Weights of a small GPT-style language model, trained from scratch on English Wikipedia.
Size: 23 layers, width 192, 6 heads of 32, vocabulary 4096.
Each number is 50 + 12 x the weight over its row's rms, rounded and kept within 0 to 99. Layers, rows and columns count from 0. The size before them is the row's rms in percent of the matrix's.

# gate: layer 6 MLP gate, 512x192, rms 0.137, rows 377-387, columns 96-191
# up: layer 6 MLP up, 512x192, rms 0.136, rows 377-387, columns 96-191
# down: layer 6 MLP down (transposed), 512x192, rms 0.0748, rows 377-387, columns 96-191
gate377 096:43 69 42 46 45 46 52 40 57 41 46 66 62 35 58 52 61 69 25 70 57 33 39 42 47 68 45 35 66 61 38 62 47 45 45 46 66 42 42 35 46 37 41 45 55 41 54 42 69 59 69 61 48 50 32 68 20 38 46 47 23 48 46 76 54 57 55 50 70 34 43 37 36 48 57 42 47 62 70 45 55 52 54 51 56 43 50 44 57 48 44 49 45 36 38 63
up377 094:48 36 42 38 51 57 57 30 36 53 38 46 26 67 51 49 36 43 59 41 57 58 65 38 53 32 40 50 51 35 54 51 55 34 40 50 51 50 46 44 72 59 50 51 38 66 61 44 35 65 47 58 39 52 48 58 53 27 49 39 64 57 54 36 42 38 41 58 34 40 61 43 54 48 50 59 69 46 31 57 56 52 40 57 56 45 45 75 39 39 58 46 57 43 79 44
down377 099:52 61 48 89 39 52 51 43 64 47 53 46 73 51 51 43 46 69 26 81 47 46 47 57 44 56 57 47 44 56 63 60 32 53 56 69 35 54 40 43 42 13 58 44 79 60 29 46 57 49 43 60 58 59 46 41 51 57 57 62 45 38 52 56 41 56 50 33 53 47 38 61 67 65 74 34 43 46 82 46 44 56 30 25 59 58 56 36 35 71 50 31 60 49 49 60
gate378 099:58 41 52 73 74 50 58 49 56 44 54 47 74 81 60 49 61 47 59 65 54 54 59 48 54 54 63 55 45 29 65 67 33 44 61 52 47 44 57 39 35 55 42 46 40 46 56 39 43 48 54 48 58 44 51 46 52 63 55 44 67 20 37 63 53 41 56 58 51 32 68 57 77 58 43 55 53 46 47 35 46 61 45 45 27 46 69 45 53 26 46 69 17 50 60 53
up378 103:40 46 31 61 86 71 59 55 56 60 42 60 48 40 63 31 55 62 67 43 60 50 50 50 45 37 72 54 41 35 50 75 31 50 35 75 45 22 44 56 52 19 34 47 64 58 60 51 52 45 48 40 45 57 59 53 40 54 66 67 63 46 32 43 50 36 28 43 61 56 32 51 61 71 50 37 59 52 45 52 57 51 59 55 35 67 56 27 61 29 59 47 52 74 57 49
down378 102:47 37 75 64 37 53 45 41 61 66 59 23 64 72 48 55 58 38 35 56 46 45 64 55 43 66 32 45 61 49 51 44 59 43 52 41 68 64 49 39 28 62 51 35 36 56 66 49 43 51 62 51 65 41 52 69 62 49 50 52 68 53 50 57 55 65 64 64 56 32 78 61 59 43 50 49 54 48 47 43 49 80 49 46 62 27 49 35 42 38 46 66 46 28 66 60
gate379 102:51 40 58 38 39 49 55 66 49 54 30 57 41 33 61 48 61 65 39 53 37 67 38 46 52 38 50 63 51 60 42 40 63 49 45 31 54 38 46 49 46 39 51 44 42 65 59 59 48 58 37 58 49 47 51 44 45 69 37 73 39 59 42 47 64 53 55 47 65 59 44 60 30 60 63 68 62 48 29 53 53 20 54 35 46 52 49 64 30 47 25 68 20 60 58 70
up379 098:52 52 47 56 45 54 31 67 47 67 27 48 51 23 32 55 55 49 24 29 47 53 31 33 34 37 48 55 42 34 38 45 68 41 58 60 41 55 46 43 64 50 47 45 54 33 59 34 41 72 51 62 50 58 42 50 50 59 61 55 33 56 35 63 36 59 56 57 71 65 45 55 41 49 50 48 59 57 46 48 49 39 59 63 43 53 28 57 55 41 45 59 28 35 49 50
down379 101:68 61 56 73 42 39 59 57 68 52 58 46 31 59 66 53 50 50 63 43 51 45 31 46 53 57 64 68 51 52 66 48 35 66 51 43 47 74 46 45 56 45 49 40 47 42 61 21 57 27 41 62 51 40 43 61 36 32 65 27 72 59 54 54 66 39 20 73 50 80 38 32 65 39 58 44 47 42 60 51 54 50 47 72 58 49 37 26 55 50 65 45 69 56 59 49
gate380 072:45 71 49 54 49 39 27 81 52 42 36 47 62 50 54 44 48 38 39 41 35 56 61 59 43 46 46 29 35 41 64 53 50 49 60 53 55 25 54 45 42 53 64 54 73 41 51 60 58 33 49 57 59 34 31 26 46 43 63 44 66 70 53 50 46 53 46 59 66 60 55 59 56 23 52 38 62 56 58 36 60 62 53 41 54 24 46 53 48 42 68 86 52 52 42 34
up380 081:58 33 39 52 42 50 64 25 51 50 57 62 38 48 62 33 46 53 61 79 50 29 36 44 66 43 33 53 34 47 55 58 30 54 37 37 50 33 51 38 56 64 43 45 56 49 21 61 44 33 31 60 53 61 38 50 58 50 50 41 41 25 74 32 57 57 51 27 48 66 34 67 47 53 22 45 68 68 69 51 49 27 39 43 50 58 52 39 49 64 41 49 43 42 46 54
down380 093:48 75 62 51 56 29 57 83 42 67 41 40 58 42 35 64 51 54 42 29 42 41 61 54 26 59 50 25 50 47 52 38 51 42 66 52 48 53 51 67 44 29 49 59 54 51 62 42 41 57 67 54 39 26 43 38 62 51 71 44 66 87 38 54 49 54 35 63 55 46 58 62 59 45 70 56 30 52 52 43 55 55 55 55 51 47 44 56 48 26 67 58 56 65 69 35
gate381 099:56 55 49 84 57 55 60 30 48 58 45 42 48 41 43 79 49 50 60 47 46 61 56 68 59 60 32 45 56 65 50 62 37 52 53 55 58 38 43 48 82 32 57 43 59 56 54 61 71 52 48 52 55 51 54 58 68 59 50 60 64 66 67 43 31 46 53 55 54 43 39 49 56 51 58 44 67 42 46 47 60 51 45 57 50 66 41 33 38 31 51 42 57 33 39 51
up381 104:54 56 57 58 43 42 91 30 46 42 35 39 48 35 49 57 56 63 38 52 46 67 65 50 61 52 46 50 71 85 28 64 44 60 67 43 59 44 51 59 61 42 57 33 74 55 30 47 56 40 47 42 41 45 35 41 47 57 63 44 47 54 51 63 32 41 50 64 39 46 40 65 64 43 63 39 44 38 54 35 52 63 47 36 26 55 44 63 46 40 41 38 47 60 48 54
down381 098:47 46 64 15 40 65 60 53 69 60 47 58 34 31 50 51 30 58 39 55 66 57 49 54 47 36 48 38 57 43 35 49 63 76 27 51 49 61 61 41 45 48 48 57 45 56 48 23 38 61 40 60 54 48 56 29 58 32 43 52 41 58 38 55 49 30 40 44 34 45 22 61 38 23 48 25 43 42 47 47 60 43 46 58 37 71 53 53 36 70 39 62 73 65 31 39
gate382 098:34 61 36 65 60 50 56 33 49 68 53 51 52 48 52 54 40 52 43 44 50 49 57 80 50 34 57 60 46 31 73 42 46 62 26 68 41 35 50 47 48 71 54 49 53 51 59 40 45 37 44 60 50 34 47 44 40 48 53 69 49 61 53 51 41 49 52 58 56 60 44 59 44 43 65 70 37 44 43 49 57 26 53 41 24 51 39 35 41 47 46 24 59 40 65 73
up382 101:55 58 41 49 61 72 35 49 55 56 32 64 69 60 37 54 69 46 51 56 34 45 45 54 51 43 45 28 41 38 45 58 58 59 52 45 46 42 46 25 21 48 37 43 51 49 38 56 72 35 52 52 51 45 49 63 53 46 39 40 48 55 53 42 60 68 36 44 26 28 21 17 60 66 46 66 34 50 55 50 49 43 35 23 48 54 57 55 40 73 21 45 54 53 46 32
down382 099:58 53 47 52 46 32 57 51 26 53 58 50 44 46 67 48 79 67 60 43 46 62 67 65 52 47 59 55 48 57 37 59 68 36 56 55 57 58 63 48 52 20 58 57 58 63 37 54 69 69 44 59 56 53 65 55 19 53 39 36 74 39 63 47 66 48 54 47 46 23 42 60 46 46 41 45 65 52 60 60 65 43 47 45 66 53 63 76 50 59 38 44 30 56 71 49
gate383 103:37 68 38 54 56 54 46 77 45 61 38 58 53 59 50 59 51 60 57 71 57 51 61 27 31 55 53 31 50 43 55 45 65 49 29 50 35 24 57 51 41 64 50 52 46 62 36 43 67 49 50 57 60 53 57 42 39 50 47 49 54 51 71 42 48 26 64 50 50 44 56 43 57 50 47 32 47 48 48 56 23 47 79 49 31 59 54 38 73 54 56 44 46 46 53 40
up383 105:53 35 39 57 40 44 46 44 71 59 34 50 60 46 35 52 43 39 43 39 52 49 24 47 61 52 58 31 26 77 55 65 38 51 52 59 82 53 11 51 55 43 36 57 49 39 40 39 49 55 40 47 69 53 59 66 50 50 52 58 66 54 58 60 61 61 41 45 32 56 64 49 42 36 50 52 79 32 50 39 52 66 45 61 56 50 33 40 78 40 45 48 57 34 38 50
down383 102:46 55 38 64 52 40 37 45 44 70 61 52 42 37 47 33 32 40 68 27 52 72 42 44 52 28 45 62 71 48 47 69 69 48 28 48 43 59 59 51 47 42 39 69 64 38 41 56 50 34 48 51 43 42 35 52 53 38 50 55 44 63 64 41 48 60 27 31 36 58 26 49 19 69 37 52 22 35 33 57 45 66 53 48 41 54 46 29 32 37 57 55 55 63 63 60
gate384 107:51 32 56 38 29 52 62 70 37 58 62 43 43 51 40 49 70 68 50 48 42 31 53 65 47 61 46 48 49 54 42 44 43 50 47 41 52 50 43 41 32 42 55 47 64 75 66 57 23 40 49 44 63 49 51 55 18 51 53 57 56 54 73 46 41 30 48 51 34 55 50 52 43 53 49 69 49 66 51 40 42 38 38 53 60 41 61 63 34 33 62 58 37 51 58 35
up384 100:50 73 71 64 47 59 39 47 60 33 58 49 59 64 41 39 38 40 53 46 45 69 34 61 43 30 56 57 32 62 53 57 55 44 35 39 46 40 59 74 60 33 38 85 38 40 47 57 50 50 55 80 23 40 74 53 51 37 35 38 38 61 41 74 43 34 64 48 32 59 48 51 59 30 41 49 39 56 50 50 60 48 69 60 31 41 41 43 52 60 37 65 43 41 61 43
down384 102:58 44 38 17 36 53 54 67 51 59 69 42 50 69 34 42 65 63 59 41 50 50 57 53 60 53 46 28 75 29 51 37 45 40 45 53 14 59 66 50 31 51 55 52 69 72 70 26 24 45 61 44 50 64 59 63 38 61 50 59 54 53 43 75 49 68 52 73 40 64 48 58 43 65 47 51 47 55 51 47 38 33 50 30 64 50 67 56 39 56 60 62 61 53 29 33
gate385 096:34 67 62 43 59 53 76 71 61 58 41 37 61 40 47 45 38 51 53 52 19 46 52 49 46 64 53 46 41 59 56 60 62 64 68 50 38 65 44 36 54 55 41 40 53 43 43 58 37 54 42 41 67 29 55 50 42 62 44 52 66 60 50 72 24 52 69 55 39 65 57 43 46 36 71 45 44 47 55 50 44 46 53 43 41 38 36 52 39 54 70 84 34 46 66 51
up385 097:50 40 46 16 50 33 75 59 51 54 49 40 36 36 35 51 39 59 73 55 57 54 44 51 26 48 51 58 49 62 50 51 55 55 35 73 73 76 50 45 43 59 32 40 66 41 50 50 33 64 70 39 60 45 59 64 59 62 40 73 45 44 51 72 47 53 35 57 49 71 53 46 62 59 61 58 38 42 46 49 52 43 56 30 63 36 42 72 56 56 54 57 60 45 66 51
down385 096:59 56 50 70 60 66 49 55 43 37 57 60 41 58 39 54 64 65 15 26 47 51 54 58 46 50 45 50 58 24 41 44 44 37 43 57 31 30 48 45 55 49 62 41 37 67 69 39 67 39 56 55 59 43 43 41 51 24 66 40 56 58 47 32 47 53 51 41 44 34 66 58 51 49 47 50 59 56 40 53 51 54 47 62 23 38 50 62 62 63 43 40 40 57 44 64
gate386 093:58 51 45 45 48 46 58 36 33 59 43 49 78 73 58 54 76 35 72 52 37 55 51 59 63 56 52 53 50 34 61 41 47 24 46 75 40 41 46 51 44 51 49 52 36 33 36 52 60 41 50 41 45 58 40 50 53 23 55 49 41 35 54 52 62 47 44 47 37 32 44 58 71 52 42 49 51 53 47 37 58 48 49 62 44 26 52 64 54 35 57 59 63 45 57 53
up386 094:26 34 68 37 43 56 66 58 43 54 45 46 49 57 58 72 42 55 71 55 47 62 50 45 50 53 62 49 52 34 55 49 54 31 50 39 41 82 59 49 59 77 50 60 15 68 42 39 45 49 78 39 48 44 45 58 77 69 60 40 41 60 35 69 49 68 50 56 46 44 51 48 78 67 66 43 55 56 52 67 40 57 63 59 39 48 58 55 26 60 60 58 54 38 37 34
down386 099:46 48 53 44 60 37 41 49 42 41 25 58 55 60 52 35 63 42 65 32 50 54 54 56 50 41 61 62 57 44 62 47 33 54 58 51 53 52 47 60 62 28 34 47 54 59 77 51 58 51 32 43 58 48 54 48 32 36 65 66 75 31 73 47 55 57 51 48 47 64 50 47 53 59 47 52 58 50 71 49 48 46 49 59 81 52 66 49 78 35 52 53 43 67 43 53
gate387 108:54 62 41 53 37 62 62 42 52 61 30 58 48 41 73 43 47 36 38 55 52 41 26 61 41 32 65 49 66 33 18 42 66 40 45 42 70 48 68 43 63 50 59 54 27 60 49 35 65 85 39 56 63 46 64 48 50 56 58 52 48 32 69 09 59 39 62 61 54 53 43 59 26 57 47 55 56 27 36 62 32 43 54 59 35 26 60 61 56 51 35 52 48 25 60 37
up387 107:62 58 49 37 37 49 59 47 57 75 41 44 54 36 64 47 57 30 72 59 49 66 28 71 79 29 69 45 34 57 33 45 67 43 53 36 43 52 43 31 44 51 53 30 35 67 59 13 43 57 50 25 57 58 63 74 39 45 52 42 54 37 56 48 59 49 62 42 46 60 39 53 41 61 38 58 56 50 57 63 30 37 61 60 45 47 63 57 54 56 44 63 55 45 58 43
down387 104:36 49 64 58 40 56 60 73 50 42 46 67 37 47 32 69 50 59 31 71 20 47 31 44 49 46 78 23 57 48 62 46 34 67 67 53 54 49 53 37 34 46 45 55 49 60 44 44 37 58 43 47 35 46 51 38 35 20 62 43 34 39 67 34 49 32 49 44 58 35 43 69 57 44 51 37 37 40 46 67 49 44 44 32 45 67 48 42 30 41 27 75 28 48 54 44